Each number is 500 + 40 x the weight over its row's rms, rounded and kept within 0 to 999. Layers, rows and columns count from 0. Numbers have three digits each. The size before them is the row's rms in percent of the matrix's.

# layer 12 MLP up, 1024x384, rms 0.0995, rows 467-877, columns 128-159
104:533475500529458524524514478514450429503507459602515512423539528500581556426432497503567456505493
102:519468531512517480435414437511515437543466512507472512499483501507517490477501526415510550496510
098:464458492471504536543493521492467477450505499506525486482463484480459449555519479534533557546541
100:451465544535464525434393485550512447454483560572515494538457483542507484518483490457518472533491
100:563565541524490531484486528524526549441542537532533577541410518486555559454466480475502527523536
099:509457507454437478462447486476467499485432646482430576536457484460531534456449517495492553517548
096:545477437501457467479509431521561449460511507501532571503486477565528518485508536409516507522473
097:527552464491537514524480462524458557530498507528521462468459559507516563487525440479543525542434
092:400563392471519497538454433500563540511474473470554522565499463541493604472513465533568489505513
099:434531517544492524503483506443510546582577553538462532482484464456544519517450508443440445532587
100:461488440514485541514571523478447424614498465536425533522511649514513464513500531445418475424538
107:543579527536502550472467485529434482531511510509456503518512447556544503490506519491471487504419
104:457486461548525486522459541489477553539547471536497520515509484499586499444529409473474426554481
101:517527422472504443400542544484539505476460564503476503467451537471480456531502465490507481522524
099:496512535495470481506562496517468461498482494512537523482529530494532471497501495490518488517490
095:476439490471462518523523440550493529529494480487445419577486535469454511464443512519473563511457
102:480454514454515483546532452620501493481347443518543546567467565566499521525483508481545529578494
107:519484466518498506550500436471524493426476509452543525477456494461495521503509522548492462516481
107:485508509518458556479489509494543507545519481551539516466455487487524516472555490445533494450459
101:496471459506487501489495526473472462492456495431520587562504552553477489529528495480489499513564
101:527517508444491470511545531480508550484464471457443492483494554457469485533482484478472488564507
100:512507503514530540585571510519522466528525494474519508522546557569598443505482454474507475497508
104:392485502503505590515413491501460470507476469505521544475556473580526531532517473488458478506479
104:455525446449507506488539511463493532466485549498441444563539492451561500510466488545492517455491
100:495489470508487522476554444573473491509471430478469481453480480491483496477499442485444438552449
091:541506475563492538433549582463493499444506468462485543514489538476406550457496443513548465468512
098:456464491515478494525443553489542492516519498526529511456539464501470459509561607565404443505438
103:477490522502489535578529436564527552540499507578526496477485561490513477400558536480517529526448
100:551490503487471528459494515530425501569518437540603560555538525507522426469531511535505516515488
098:485551556501587471534508473512483514503470530544509467475492515490508509449495477492503471552551
098:514496460466519484552534497500464474467488457469536516508520438488441489556523438515524499477483
095:500528576489464469447509550508511577465457466483483525472499429499486547500474478517448584457525
097:511508478449503530490497540476483458495501574521467528526497524601476496505489409435529581465479
091:398485474425450480485550482541425448511595456484500583471524463508481516520497431495517489510510
097:462561477514548534570489509517500497533501422522498565522524526467499609479549448432501509561520
087:420517544435461455498533464558503469505480510450573497477478496469487536458444534438549492484442
105:491573459478530471476575493468565544563497545481532482479529532595524443491502476517483512631486
103:493501551491494473548486413451465474493491449543487557516450361530503532421457460460579499500491
101:565512524546542528538500519541466540459477501459549498440468476476482484452499442524487523455451
104:506482520511488541519517504565482491486579518546572419487547550490420506495485559508485509477453
099:534527477528437489491511462504475560482550528522513527443505546497521490480417504492483479507495
104:528512499502564572468526536549487522545561532465534436487522515544486463467560485509589537432549
102:511489473396464400471495496467496562477488526489544525526520536545461489489480479442430506524462
100:551430558487478468464466516542487548519510569507502476486489426506465508476483493507492522508513
103:499496481472533481452516453517508446479514564532548490503503448460489434494495431392451531466483
096:435569485508542439453441471542535457460477467571500559531514541488428497489511480631480569515489
101:518504509470469458524471525369613530582547488466449482533566536545534482547494545485475504553463
098:516488481448498544538543408456453539487468504499499526485568474459558499488471573498515540494514
100:547467507511478542474469491562491455416402457493521494480505418497488536486459517463412401549519
104:526469491538503532455545497536512514421513576501508532539513509478547559475448532502464526534502
099:492506459575478466489422474511498488528579527454494500496580518485446444544569493470508520542531
099:477518394476504504491459527523549482501554496488414508542496498464489471511458408518598530581514
097:523510425500443450471493516471496483518493548579537449555494447519512522490466574547425446472507
096:489478527538517442521490441488485471543510441534565435578526420504489505499495556506491571520503
100:486521393512472452505509507447480479455587472489440554500483462515461459479456544506560509584480
101:463548530529521458497439519509486523498483502502511468514522536497486542457545432517491467462485
099:530498511491600482533520559461508466486525461567614476498530482517468493503532460536484428499507
099:518436495482481497503536475448516497441496522490474528489470483512532472497471509571518500446488
097:464513561485553507504470497508481440492526552542522506499549457475471496457500495516440452623532
103:551501531515574499472511456528477514477435504471500476466432500468480571503619508513533566500471
105:480499462439497538458549485549516483483545542554415518497493524572477584442541406562520462480483
099:503577382492526499460456540481554428492414526486491559541474529480505464506491479508495464439483
107:439525420489451499434482574528499441587501513507481490568549463426475533535490435497464496576528
092:536531503449536471489508492549459508557484512523551510485521550518487487474484505491407456523475
103:485481476483464560445452531554553538536465531461494536476482576487482465485489473496427543408512
098:552484493452512494439498423478408524498524459521431536437485524507367517456493439490541505526485
102:543449536516562494439435460521472409525515471531465563542459465481494494487510618475522552496474
090:495499542512561451542492461396572530538501506454509586578497471480549529551501497573529525462472
098:537548495494522479477474505496548455495533507568510525491492495502429552476479546588462454489426
098:485508499503499441416431476420432509572487518511612484589507532437573488513543566499594519476452
099:562468510510463486508417487452588476534501518465514474489481503492612513527498491526431529514506
099:614545491461510516477471500448401505504481447554509512555548481505552522539532490551543518515492
103:409505493481522484561483512498472568490516498451518537517466478505514528589485561434475489508516
103:450496449490494547493501557539577571443519495483507505466545501513573516504553463536483455467434
103:457484532605472495501576481512491466525526488488513502447513517554470529550503507519520546535491
101:564487452560507473492486578486399541541544487504554423517514459479551518484568442566552554530509
103:462553454501503544547531404566550489486522498485607618470497526571464457516592526437513485466532
099:405541527484558532536531494515453541474523512520561513516527508503521533501491500546558484471541
100:505530486423499506499455500555499523504500435522426521487463507441501524470453525530523451468462
095:474529533393486422447530533570473495520510496456510497530464572461552534559488518499490458495521
103:542500430525516557544477460529487540545561446465486574497569497520561491547511478436445454497475
101:501551492519513550527460476527510577458451497500487526516426574521489539510515549533515540440464
099:507464395500524499520425557540538527519531541475559481479501461552422519534522544423514457528484
102:493490556509526480519504522463426533519461449547506504487470535540575515537516445490554515481457
087:495533505479493399520488507540618534396515492593522493434515519540501510406571493541520541468421
108:508466467549554551542502491482565554600518512515549479592541517473481504542519444479533462496536
099:553560572516473486459533453530483482463617554483523493523449441487488494541538421506463557433498
093:451530492502568552540525488501454510542506512459470500456545441455434486558494521538501530536525
100:476435439534526496531494500490463501552533520536522518456503514495530520430460558464496435499542
099:481478556485535488497548544481460516494486470461488493521475559524498451476459450542571464425535
100:478459435512472563484518572531521497430514426471504462523501562468508472472515488517428426493507
100:489502489503498503483497561513453460478484450520468487562497506492493532548519524403487459550554
102:425476502532531584504562518515514460542546473485462496498442521497572481521486490532539490476418
097:518502490505465419579490496536593586498498480524455441500585512458547569444512532501464458481485
104:497520433514558496535491528500461522522576503522507504473537451498474493544459505544485469507506
104:477487521459447473464512426484437532520532485540490492500491513559545400505526483548484422516511
109:476393509533504496456458522428509542543521503464491467550475500507480512557503491505507470441502
100:462523471519488473500441458507531523547471478544483513615468504438521512500524492490517473511510
096:559515457473490540468526440546521547470545530491535503450412553601512520498419476559494451541475
094:541460490454549472495522487450502481490584496507515564449534524490452488507546495562475488438500
104:502540494475554488469516521470566515492456496487512450459439490440567488459574519412483458475535
099:514492541441494468463551477559434480470462433474451503438500507502481521539480508499453513439504
100:571606494467517523564480533482520474495560482505512508420478501467457419540527443431518475427499
104:522459573476443504514454421531459500455554504509541518495549516545569507525564500540509522501506
101:466565464453495516458457504517554524426499443463509560546414466519529519520476488525571529495416
099:498514500420542510496462538482540520467475533514505505513550509499493467501480495491447481494507
101:517412472439473394485480507503482551441533572513442451526513512535487490496516527505534518558439
096:475554487447538525496453593418523523526535442543570528503609544474488472581490428522426410499512
089:525478499515504506564475458531531421473452393435394545465448536442489475493484545512469489478418
092:483504505521504493496485469559461476533492526530483488592582523451508497554538401566481492417504
105:509558492437527510516476487496519477545500509508528515516489498467505481510469510527501470526405
095:438478473433427530456539499538551477428508477478467588557392492579492478530492487503445513492519
099:395538481491457488430564495503478498503473417474471377478501468510552498537467460527592519514530
099:518452474468533518541586514492541520488482480569519474540551497476559488495524447546536515365443
101:508490572502524547512503486506520496456393457494488487421559487555481472429518496471483555458554
098:469547554539508504499500441546465500550467497529495507461502480508520443522485522494549405551445
103:559503541565439503509470471524535477492528528488519546552489494504495489511573508483533518458434
101:445484572477469453486479471540488446554460533512448550522524587472556509471495461507497482484457
102:484473489458482462551440511507463535474511480572447486488467562521464497547494503518551522498459
092:527578552513451503509534500485486475512508535488460484577539492505496506533497466537491531420526
098:463478470468481458494556551498491485447552430502412579434539523550500537483447528477500481463587
101:537495518471520538423470567496487504515488505460600450565554536517491450472499401520520531476514
101:561542544500492499515545527540570495536539522526477533437500487476513527474465547465580494512528
099:458483512486512465420532485438488479496568585428502446503513505526484447563468490478478511558500
100:449491460547449504506528425529492564474484491573439604459456570484491499513484559437566510550503
092:495492442543455463572494459430561507482472524476540428518602426463471523557513501460447514476484
105:550515532578523512503566531515531491524475498425475506535471533541510518548503505585519494571467
098:451549484499529496495443444512431471509519532440503453488466511523565515522460442425429481520539
105:541494503460513525474487492505495475506441540546477472436519458484523496532451516476532439463506
099:526467523489474446529454421488589546531481514483586517475514590510484469519517485489492492557477
102:546436471412486427500575495507466511548529521510496524511479459515517551486451456546518534521534
101:483519456504422496467469506535451578479461456467485532436500599492512502485456480467471527543540
098:463497518458496498469494544492467500551468591515491518427553474495448481458520504544458444448486
097:508541477544544413515494484441497439504527477451491497588502454508458477513505456497446558490468
103:467490596452626499454480533490486538470508523498617469471498567556587505521458478464449511474432
103:503550548523465469557558513469492515474503511516527576514534452494476547454434445469460468495507
090:480497510593431509546484499468491477509470431443562502522412533469469531513548484520484561397535
100:417532489428516535502503472522440492533492480517488566455440516403506506537521498496445518485487
104:463480511380465472469519506562506459472473541510465504508479502477493515470502450495486507434455
090:428490582469480526530456510518407475491487525458546500514511448488506525478555533581514472426491
102:451438472523468522552520569515507564514484473464569462565446503487496449452493549546507473494507
102:455466505524563502497472491456498456439495558567536554425476575546497490529428528482491454475449
105:505537494454481612448452490496527501477461505477542485418504521502503485554514529439529448543473
105:547429487514570504569475509514445553379411530501482484546513502486513484516511563530519535433478
100:444392483440504523442477531485556479467543472505465524498519570492541522474490561492500447551487
098:445521515549465555504507483525458477539550539441628475559490511492446526503546444506471437506459
096:520479541565448481419461536573501544488462491435503524378511554468561565557466500513510453466568
102:557498523542571520462463530462518467525473520474494532395505485530510494469522490518532470581480
103:475504435462484476523535504532513492523487497512478559514522504515503499466510535544471485499491
099:486504530505428534534589493489460431444540553463471499521499482480552456415484497576554495477459
100:581463513535497519452470473430473502465395470504530483526602510491450422511454532505552527587454
104:427459448529502552522488470565590461547531466482505533475531528596442496495523487588489477516522
105:526506507587469435519500458437539613479541513497538493507494476506503420449443530484544547464465
092:499488502500545498385523409558565506544503488548493528483510506487471441527489503560464489539519
103:515477532466458493513541507535545524512511503380494483527467476515561542503524442519501491474492
095:547511487483554525476479491412531448526507527503466488520570526492513484470527409518498536531474
102:503559466470510450485555500559448442490482490498552478536466469480569573517522514468532497522511
106:432432465536453518498539479492492464448428529402485524499421581578571476475425485533503445528451
098:519432466462467479421468570453477480494491543434515512451465525557498476500528521511517498552427
101:481514502509452479524529531462510543482497510526450503484506581465460494496499502460499493456513
103:495497495533449460551470550504499573482529486508551509505482552530481550515487486447446502522549
103:443497450463480434541544541444496537505509503468512500560465465459509502516526662552488520593471
099:491537483514517479575480524468504462535597580547540500504511529472457485475502510486576438502496
109:541474492518483451583525548511544487524458490488568503481500507528493482472487577487516411476465
099:400482513552512502508507517567539488457517400492524427572460488549514447493524470501513428509499
097:502488495426452489554578435520514472465506576443503518491427489558555525497476475510493493529472
099:511540489508540448549455478512534510529527616482432535476501496505467545519518576504557548519502
099:474418527544495500528446503484445519508436445509528513514530505440442501443513494462519509449520
101:412442439482479493518531525581446431551512574481536525476553498514428554515510580534515613467510
097:523539482484512533494609488553508504501534435382439481519490549482455503527528524518493578535465
098:479537536514460517536520575476439531456510535500517633541474464507530493483490546535465570591543
098:450550446455432441511548507563515484511490567453492466510522571456537483455393502455564473463578
110:523521506489508547528527540438494491440495464511492550523529481375533483509474493494519513470473
096:468475495502435534522561506520540499460447504545557521587543494509489527520588519574442538445475
096:451502544541492532501575494504499495481488526445578529459492439521495517516469511514491542506539
103:465492444548510505473478559437521587506507494456449521478508519506562523527543521456491528473508
099:570523511433451462491431522501482560509463510449464523486484447538479472526489505469491543489527
094:521547524484534494508434541555492542522492443510505523452499526583525528602485518387503467568500
096:466556493448503528460490515481483554493464444555522489461474559531447451478504538526450480459508
087:538540508459497494576467482543473488461545473510451439538495538453487475523501486504475436556445
092:512523521495524485481476447511553566448539494509505503554435480508461583490532475448468502444528
102:553509439528450487524382473531483460427471539502474461500464534505455504517501483462526451532540
099:586445451519500519459479454487557537486522475553468477552455473535501595537529495475540486537557
104:486513402504527463515510509489512539572470484451428459468510507530473484489578506552518545550451
103:575431451515475543567475510454517509514565434459462574597523520532526511496535397472472450484462
097:497511548509506521504464474433500544453526482508497453529521513499473463400486541513454562523548
099:419487507526465513510484477533501502512470478528493400514530521563581411451456420432533510523503
096:468452510491526538485537448399473485525605431564542521510525490446439513426439503537621499497531
098:532506477471467524541509504570542519440521467551548523430481559556537516518486484530573451455420
103:465390601466519546473487507450473513471532538518452468504469544531500478426429507544460484453491
099:504515552440465519528498586486573554522454470507475458525380546454506462588448500508535471541422
103:477557511569474463528519520511553555472488505550525478523487484503493519404504541474489510454519
104:509510457600506454481506546548508491485489500541454480473411471489579441537505543483499488524524
102:493540550503541504495575478535479511500491544441509478529511490472527523517537523475509508464500
095:495473482449487525495497509496503448501528492479514444568485486492449506486445459493482567504523
098:541488569530498467524473514506454525494411527497483514493498441508476508469505385513545472495497
101:557448486427533518534496531460492461497451596445557505442528515537553503503505503435510429519539
101:544590555537491512454454483521450423527502518433510427412560543520494429505530506532550493472484
100:566550452588506499515489515510502543497529470506518540540501490469524500497485533544485536470482
103:505509487532475579535556523501530452491529490453482492513465541503460501515499522497456526490466
103:497508510492534537583555551532562490489503449506516541488508460520496485504472481481502482464484
101:410482448499568496503524518501521476473577503496467466488508537520479463513462499484521488493489
096:531543502549443524461472547585504501436509504510539510503445530472479499533525484554555480455496
104:513475485539442490517482504510517529410507471489507503473465429416487516446499512428487493536433
101:433533505508535518480584542552493525496540518510513463521546488459464525568462519477487449547496
097:533509446557537438478544522470557490486513523543461546489490510483551457457382539539570525460500
102:480480525528438454486505490502445503527557524525518554487487548459516537501439525466502463546581
099:503438505477466510509490433506507498495430436529469389479517454529538570526480596448452525513488
103:507501486492529463525464466522430540458471466524460519459445475512555499478446461522462447476421
102:489469518455495492580566451572504474527503432447423518485464488466434460490446461448502538469512
103:577546496482488501557541521485513494502526506468509538527554496500479500415493541500557540502550
107:489519444523511539452511472483525505395462503502527511506485526483553534510423583524507494552483
103:536475527437516507529493530457444548462515522509441453568556482507571493472616550540543500542583
099:447491505513536442503536407509439516519518468562524482502534472461542478535552502530474394499526
102:447504499483511482508384492506467543471519488508517413583494503541519533563506565452512534522532
103:509510488412484509481489482484483456525457602489509504531474460498500498558500492483524525476488
093:556495480560452471452525515422519449453454452528464516441551455511542472547530459454477530538516
096:503442475499528573544514508496534503495451417470518468523602489465493447555472530476480527521566
097:493510523458485430462503475516483487525505558494504503470520479540421531490581504522497469465496
100:494530518563419493544504473514524518425435490536497471452510552485538563440461508525436509512532
097:480486497473527449516548563489498540522484463537499541502433459434424456436508531478529501478457
103:561451519518433518518529509473465535476522425535557576535440521511528460513484555492491514482503
103:535483489538570499556508443485438556603510455548497472476547444565436539509531471556493458468484
103:606509556505546460451533468521541428589546596620444534503474532581526559483575432489515505507500
099:491479527540520488429470488473453483408499509504499520554500550497534482537488521503505516540525
098:564463493523545458592511463461615534501515508550499506532432466563502544517565495527466482503490
104:530512499528478456486518452490558526510488525515454430423509478463487539570475394529485531446423
101:491440497532526564436569480476482508545512528533489548454450453519482481493503506437465444528531
100:534447504453514544437558531494527440527508475445472546413489438521520553484472458483409488492395
098:485545472461500458491519503553519596520500514485446490506473599536528546525529400502482594523462
104:512395453491511519537474491503485521509534483474467481539504499498507527446520534548559544472553
100:473416508497519520481544526473523451454499563539525452553441496468516442466500533471486451536496
096:521537401444479497463483478484527478485458449531461561472541441459506531491470535483453464515517
101:456473500430468494503453461463445457500486447510530465533521418498505475489458533481442465470499
095:509428495465468534546524481490575551504494503470428489534415533492483442435511463488512529595452
109:417498477605479492471480503489543549544464462455546532521422538516577511526477493463498530516545
101:537475484521515458491531600509529517567441450494591439470530468445425514518540490531513453496481
101:501503550474485499492586499513493491552555532412499469449483535489485508492517537464489492540409
103:500537480470523473545589484544553473433502509496428528557548496527444484480611462482510529559556
097:526485603477482563516515523571503502470549538428551462446547522506452501489493456529482544529384
103:549516452447526592427459421510412504549525469486486458495456538560457544533481561546436492508441
100:446506492510462414469444456459512523494499519479571486479500469508512529435540496490451546431467
098:578461530461454506515540483529523505513440511480441513495499544493541515394523549436453443556521
099:554492472543519480497522535537435456529491517535438469455541515508473464483585522460505527506540
105:545582515525543490486539483509470481546479460481506533479514453453567580498425536444492474490485
093:538516506500526524516548484472539518488484524543465490576466538516525521504502516514528538433413
097:506493529531507528531511481440445490530509471485538454464540477587494466463458521458589600522504
100:444496452466527519577586456497535453426453567500485487517457580395546518485462545521493480502475
086:482525530520470503521511498525526612500518470489461494487553495532543464529499518406517463467508
098:594494525540497533487446485461418532538563445534516499513484485533503467468525492492500539516454
102:560532531461538541470500530525462523553539527488524548542450515600490551461476429617486538523451
095:519502527515498463464441541500457524554585503467411428480537462533466533494506510487563497554506
102:509439464487526508550426393594531475546489438551535481438453556510443525499555498554582542553492
102:482424459498481521476529533548478456503486514513525475476469482536453476460537464455483515485481
093:610495459492469477436505502450526545452534524484565498453384501451517492581557514457482463549491
100:526454470485471481480549577513496498557496548503459499485441509489538536573505566483451504448532
104:428455532541553474425446447503562564549476495514508488494500519546475510516531513418531466488524
104:457490455542473503521485539478445456456522506520508475475491478496482634421429520485503508544581
096:513466411587443537493489540488461528483454488529466489457487460485506480493480526542583518451477
094:468557466491435473528481438500545486493559469472480461554478514515449486507508463549435427543517
108:486497452503479496498524490497508504493455520530443515478439545523539536461592495505503446538460
103:500470497501468535524429498432468458495514440483519483483576402469473477463540477492399540466473
103:536456539432534518474455487459494495486498530540551524446480564453447464538498470473438518510447
101:516458507470538511545477522463476525451458436493509518527499468533413500513520517566479471508526
096:514493499541510510460547475567472544573496488521514394498543463518508564440608576547485550580551
101:491539587492566575450526454476453476461450458507475524534501512470444487485548419472495516487525
100:492548467562557456535528494452473488453530466403519536485501533435490393500474465449552505505468
094:590495546570466503515509507502514443513514521483467537465443514584495503524472392501488486525475
094:481531488480443407446492491541570487504517559566565525511515522541462397478464527493542469574511
104:453492489502531529521462483466462495508546529470536527544487564535520497462558408498519448524440
100:411433495516492425490552469529471529556446548564527493473525547494469520493466486537518510538462
098:525528506561564466439497474533532447526500483484481489555496460427463479515528498516495520514502
103:453576470540432464511523538515549442558503501590499498516531517424555450418459493479456556532517
102:526594493494558451472495500422485501505494560577541551519524563525587514477519457465530542507520
104:525557460448485449470539445459495503558502478522519465520471513511570506514503579523500409515495
101:581416504492456483594479533429574505489483451489492452487446547519423429483432542485451499525489
099:485525523516432600534501489435497466518490506500557499526542460466479500487483559442547476500475
100:501494533549509513517532515523435489506478483497511501520553532537510477488492448481544549500547
103:385510494519524544523566481511454484475511432454554578528512457533482544504572595565389516467486
092:460496480512538484615476538475521484456502504513513505552451490467521499461543510503487543513542
106:501533507489510507535647460568444470531519545491534554477502522454489461443497445468534506479447
092:489472511463559533546479522458552539478476531531540524534551478435551511520506482503475506513517
098:543516486509517555480496530452500466485541506493465542534463508552519470472479471467537501552479
105:542568507510500538483560412454532483442531572508519497499516527466558477561493479444595501462443
101:519449545503521461469505463512566588487458494517559458506480452569547494508440495446493572535469
094:546428547524495536525545498472451407507501493564485541455533500454550492435494487472473520447526
103:560503571531488515507516514470539539523531445499515491489456426496513483507459535522483512582478
104:459465634601472554471515484476491447475603511489512562516545442502536462490432478503523441485428
101:442526553531488489471530563507500539494507555504491491481542427379482563519475575537484456509557
100:469460570463499534507497549506449501504492588453536486484530513484481472491512456529498531501485
104:503531526485498466501480529512515482488447501487517411440480548504569515609455546463561458483429
108:545493425491577454548436528566478504455476518496519500550429477455509491484435541414460473445498
100:518448562497479525505535568508414451494535536466500535542439565529523453495460437481546527416560
100:580428469553482463517452467503533423403475506461476518462509547491506519497512479410426502494482
095:488472521496492491513546542557534526508461477504464501581428455423484486443520495518490497439503
100:473433538498503519512502508451470522464563460476536495514560548500505495481470489498459505535499
098:519501463499557448562482555445500564455537458487483481424467490435498510526466532477489523496486
102:496486579444505507473548538512487504512545541548547494477541537505520452550397504420487498554457
101:516523553458482499527442486553602405399485472507477497539561452485470546436436568512520492424486
102:443464510519490466494510502548509576478462531529505511505535501528474596495475497450477557503461
101:498462547556506468463487486508504519440550514494460425540426497518539496447502516483488566514522
101:614507566498507515432496478480446581493523424459556414425448557563462577512532481534503527505461
098:484479492512432572494497429574532480479480505538483481563458518638488521475522513493457489525436
104:455568453513555500486453522517545504445565468564480541485547503511523474506419486546467504494551
102:439460426497441480449480561523505509473469499428510451474527460496490464490473437502524525441497
100:464513502581483503512521535565565530486509574577525501510510445451540498515481578496517509504501
098:528482502448480534535488445424555486486530539452508550558579478556482521470501484494508523488467
101:517462440497532491484454454494547519530451443513490494506579460552484498507469480491617533517598
099:530509487503434460555528492431468503470422420608539486458512535482546504510489436542555538521491
096:533494497599536479462529546523566446498490507500553605472411461421498518567535490511549497530458
098:499528573521492481563450543462475450482482544513553475510491477558480504444544475470482575457481
104:508498513571518525556520500396499476417443510515507487552581550498459515431484505558487479541495
096:531469509507479438514466481538520484567511522469527518493451484527494448504442519430451571534388
096:426545443487506461495493584484556468500465544487465440490532510479520531527493507465456451504510
101:517490593444520484539470541529540493478415482452524516495565491484480495571479469485487553502429
102:526568503482580488528498377519506470549475453550462472494475378571473489504486582514445519485513
101:529513516508455515451538470522478534538459534469468526506497515406493599515513509460539492499454
098:419514523498548520505567531510532493401484525511502443551562509495557500511530530504479464525484
097:453533479554475506492510521465548444479500490510505430482426583483537426536414465512492514517562
103:505445406471528458528457569486464456461510479590413496446443516543500444461468444452451458492546
102:520496502542482459594501484457426468516531538436426477530507424476504481583552475521459576500480
098:533562513506510491504549495464478557534507480546498513450498445562462422558476477575502516484516
097:488464482457502459577493493485452486505454435548488489487457432490592454509505466510458600531467
095:514544558489497523516497523470444527490568513522485486529551543430491502511515477494496476509524
098:468454444512430462521528536510500484487484579479461466523492507461510545559449473420446559570486
095:539481524535449483541519493417469553426528477464518513467432543518546449501509516492560481511460
100:415532513564473549525558494522501458465501537493469510441500450506506527445423449495548468481464
100:447486525477472526533548478481524531503565463506553441522384488458486453503479471517465502517492
099:482559535437492485524491526518502444559517423501427501496439582521491514468499495448527519448473
107:437479547522502521483532509470513555574538445432501528501530448519496446568524468526493498514481
103:526449444531489485512467517487546510497542448509471472548495462451463480432545510472426466454504
105:438516468497502485467474562511447447546417563479561496466500493442468483493471541556534522496487
096:498488475555522448476442525537515458487517458493506452469523512519523493533496588513476431488475
095:497468520491494510475468540493474449485459488463477547493510532540441489516456457542545534540537
099:459458522468499501405508466467529561560558473482428504563435469530547543576527461497506498516511
101:539452541520559591451544527495549447507487545500537448483550528529504509509559547469558466498560
097:446543467555498463496540503478502443509433571455512504560572479508486552545562486482494513504523
096:528459529523524493567487459505574575459552525474496521482502460534485409486561519487475474498472
097:428521545573502509490475529384506538501547529515558515520520448487517490525448552477508480505493
103:500495502524507448519483516549539484521575557498546576400487485542457458464529488495509510460496
089:504469449557477520420463485469487545533478488458553443540563463496523507472508498537533500463515
103:574499555482548503557490532471550488555471534531521480563516503473532498564477512413443523517547
106:469489473456514454501505530486471593575577489510578551501487493475539464454611393549510447451431
108:479455536503554433460552481474459432547507480539456572523490467544462501627421494511530522495457
104:566502534467425541506441460512418556531527467499476493503493518526446549556555533520582489449500
098:463538487500467481581487533544539522488517535482504511557452539504541509540519507465522571569507
091:507497549501532455541536536545498542518546488571451487561462508456468596486580529591492552521530
096:454473551502522497499448510489536495465557450503544555457533512501558401497430549509591424564492
105:493535450498469477439521559489519481579537510540441504512566495468480456478544501522509575527491
100:566448433486507574497425523462455449530541543494480428545502432463485510539511487475527527468450
101:511418476510467478511426497492498516424466496492560517567474460446618497525432460535521455508520
104:462504576495507501586448530515536494555464507534510425546447570466460499470576436412469474513522
097:458500475543470454489444465465478481559503506521438511625470538476518468503485522476442477494496
097:477532484515467522506532584478498526552464473500491507451484530535457541549487464448491476474516
109:560488455536512454485513473507510436590543590529496507456483484514526447532487527536494480460495
099:533536468561550448406526439540531466463493488579455470491527469534420494492520506525478525540544
098:534527459525462429466502534556526519477497462467477559505482466476506508458515484533474440585482
099:590427443463517440510561526429475579444501488435542533471522446501419457502521580484446477463545
096:460523491516505519502544481463512500482514448490618546604503447500582518487431601518507523537471
100:518498476496477453555487516454400501531529547471566524502480510534485500520439506551477494510477
100:481469510481458534483543506457492480516527531522459443469484513508460455513455548465516513589548
102:496477465427452466505503481451469453494516496521550463596420509587530445527462477514455518530502
098:463526529428524482495440418465485529502490558547503488521568504509569421506493468542472462441527
104:493473501550453435525477569449504532437543434473553536515491528455483507536501503543490519470531
101:447503527462464535497495440472446528547460523449452410551491495504486456516494486412475450514443
100:536538537478514479514457408510517474504509528515429552513467595546563564461489587523536500515452
100:549501532489518516491543454453451525504481458537498487514507480537551521435484501439518536508458
098:550557492495538506461468511509525467518528460499540476541475468498391486472519497501462495512545
085:491588528478591546548384503488402577446479457497449526535509548544448416482404439454525529573476
099:489533460424556499528462469477468482425406532461496533451479545457507500520443518499500525532517
101:516395558491497475572501456440479469511465496515508468533501474463430470473459622495495496448465
107:496493547489494499512528468544628457444467481442478436405505505420465548491618493418459500536497
101:453496529466441521480550490486587540451476558505536525429470502500509493519470461470517576501570
100:486509487418493548490518466482514447492534506528516402482464521565567509447455554522426426565544
096:522497518567430439514514483552514512538484458483480543506515472492465500517521420469518536572513
103:463471429460514462490478499456493511480465499498443520536422392592542488553493596518532447581524
102:516579511455535539562519507498453487447526430437481504402584553437462508549520515504511428488487
102:439527491469418525466496447467447519562506500499452494521491567595579514490512484506501495403514
095:515501486469468497509506460470460568549495533538517518489539491528531549495463441449475497489498
102:482479538423554575528558528621533510477519421466443457498478532502521482469409476504477504545497
100:487483546584520503477516564540499513560534468557505481485500590513580503446516568484459498545432
101:518530494448575502483487519495577481441450522466421495496516538506510518468398433498494514504426
100:516437548477496482478499513517473469484498506538470536554535494558571594487550507448490499463562
101:465499604491513565545485526485499489473485453589545515513506469511477416501424459469482532482483
108:580485534519506520526488470531525536462516529458490518465504555473505559343497476450512403502453
101:415471540537449481534517508458424535409507526529487467542440428477511444535502585473520469555436
101:487522591602400530485510505477595545528549416477514507468456552546471466466503530525528465477504
105:576472521489588544535485446520537444479498482521536539491458574513491527471419513510513478555551
098:506494544497490506522542568474496541473488470501478406543465494484592495539513555457404503527449
099:532508476396578471538527460465506456524511469487499435551510540558497467526506455478537432442495
100:489535526458527490462536483494505534419494444472535441537542557486462483507518507491561479461541
100:488561456508499564505507456402488484543442507482478505466442434525623466442523541475445516437537
098:528527487510463522434499555559531432511466533677449519507438512504501502480436518480460485536577
092:474515531519515483522483436507514457543439570513539548491502485531493487562502446489468496460470
104:483521452518466458448525534482544539495564485460490487522542417482534485602500499478490469507475
105:619476492551469456481451459483517561513575499567536475434449512463485482498491452431511451449477
099:453470494532498462448569500505512523590443547518475502505556519481564523514468493667478480491447
101:462492513483529430576525580556557472480479535491437499551470577544494437456528435474489527467522
099:470494514496499491522532496490573521528504517502489532412464445448449553505465466554501506454460
097:429489553444477575452470525483488473591451405523459580466519483543477542475535561545495464442557
090:546461519488432548511465521484496438489469501497506509414449510568489534467479530488554481586486
103:552534484533515519503465518477496451476502465563503599492517515504477455509471512490534468511513
102:491534552478494453452498464536529431518516577503478540435516529448557477551593476547511536523460
104:479503549477492504494480527480557446542484508556528475530481430372415547510517423420502497480597
099:564429493476513486514481500504580460496500505545422426490495487449469440572496465554488442485551
098:461493578462531466507491530533479478452547506489461441567462393528565535499495542577508593544512
098:485556489426516452497515515530505549436494483479520509479477501566418485425478464537505547469566
101:505465528444565440463535515452441528490489495455496576541438485430508531521518556512519519517441
103:531507481474490472558406476513460456484464449373503528505485462521529536508522511520493484564500
101:548475425487462455515483523514490475458462513480484585506467478486594504608533572514520446536478
094:485592526529510488444498445466538517401427509484489519560517440510506504489514476472514453497444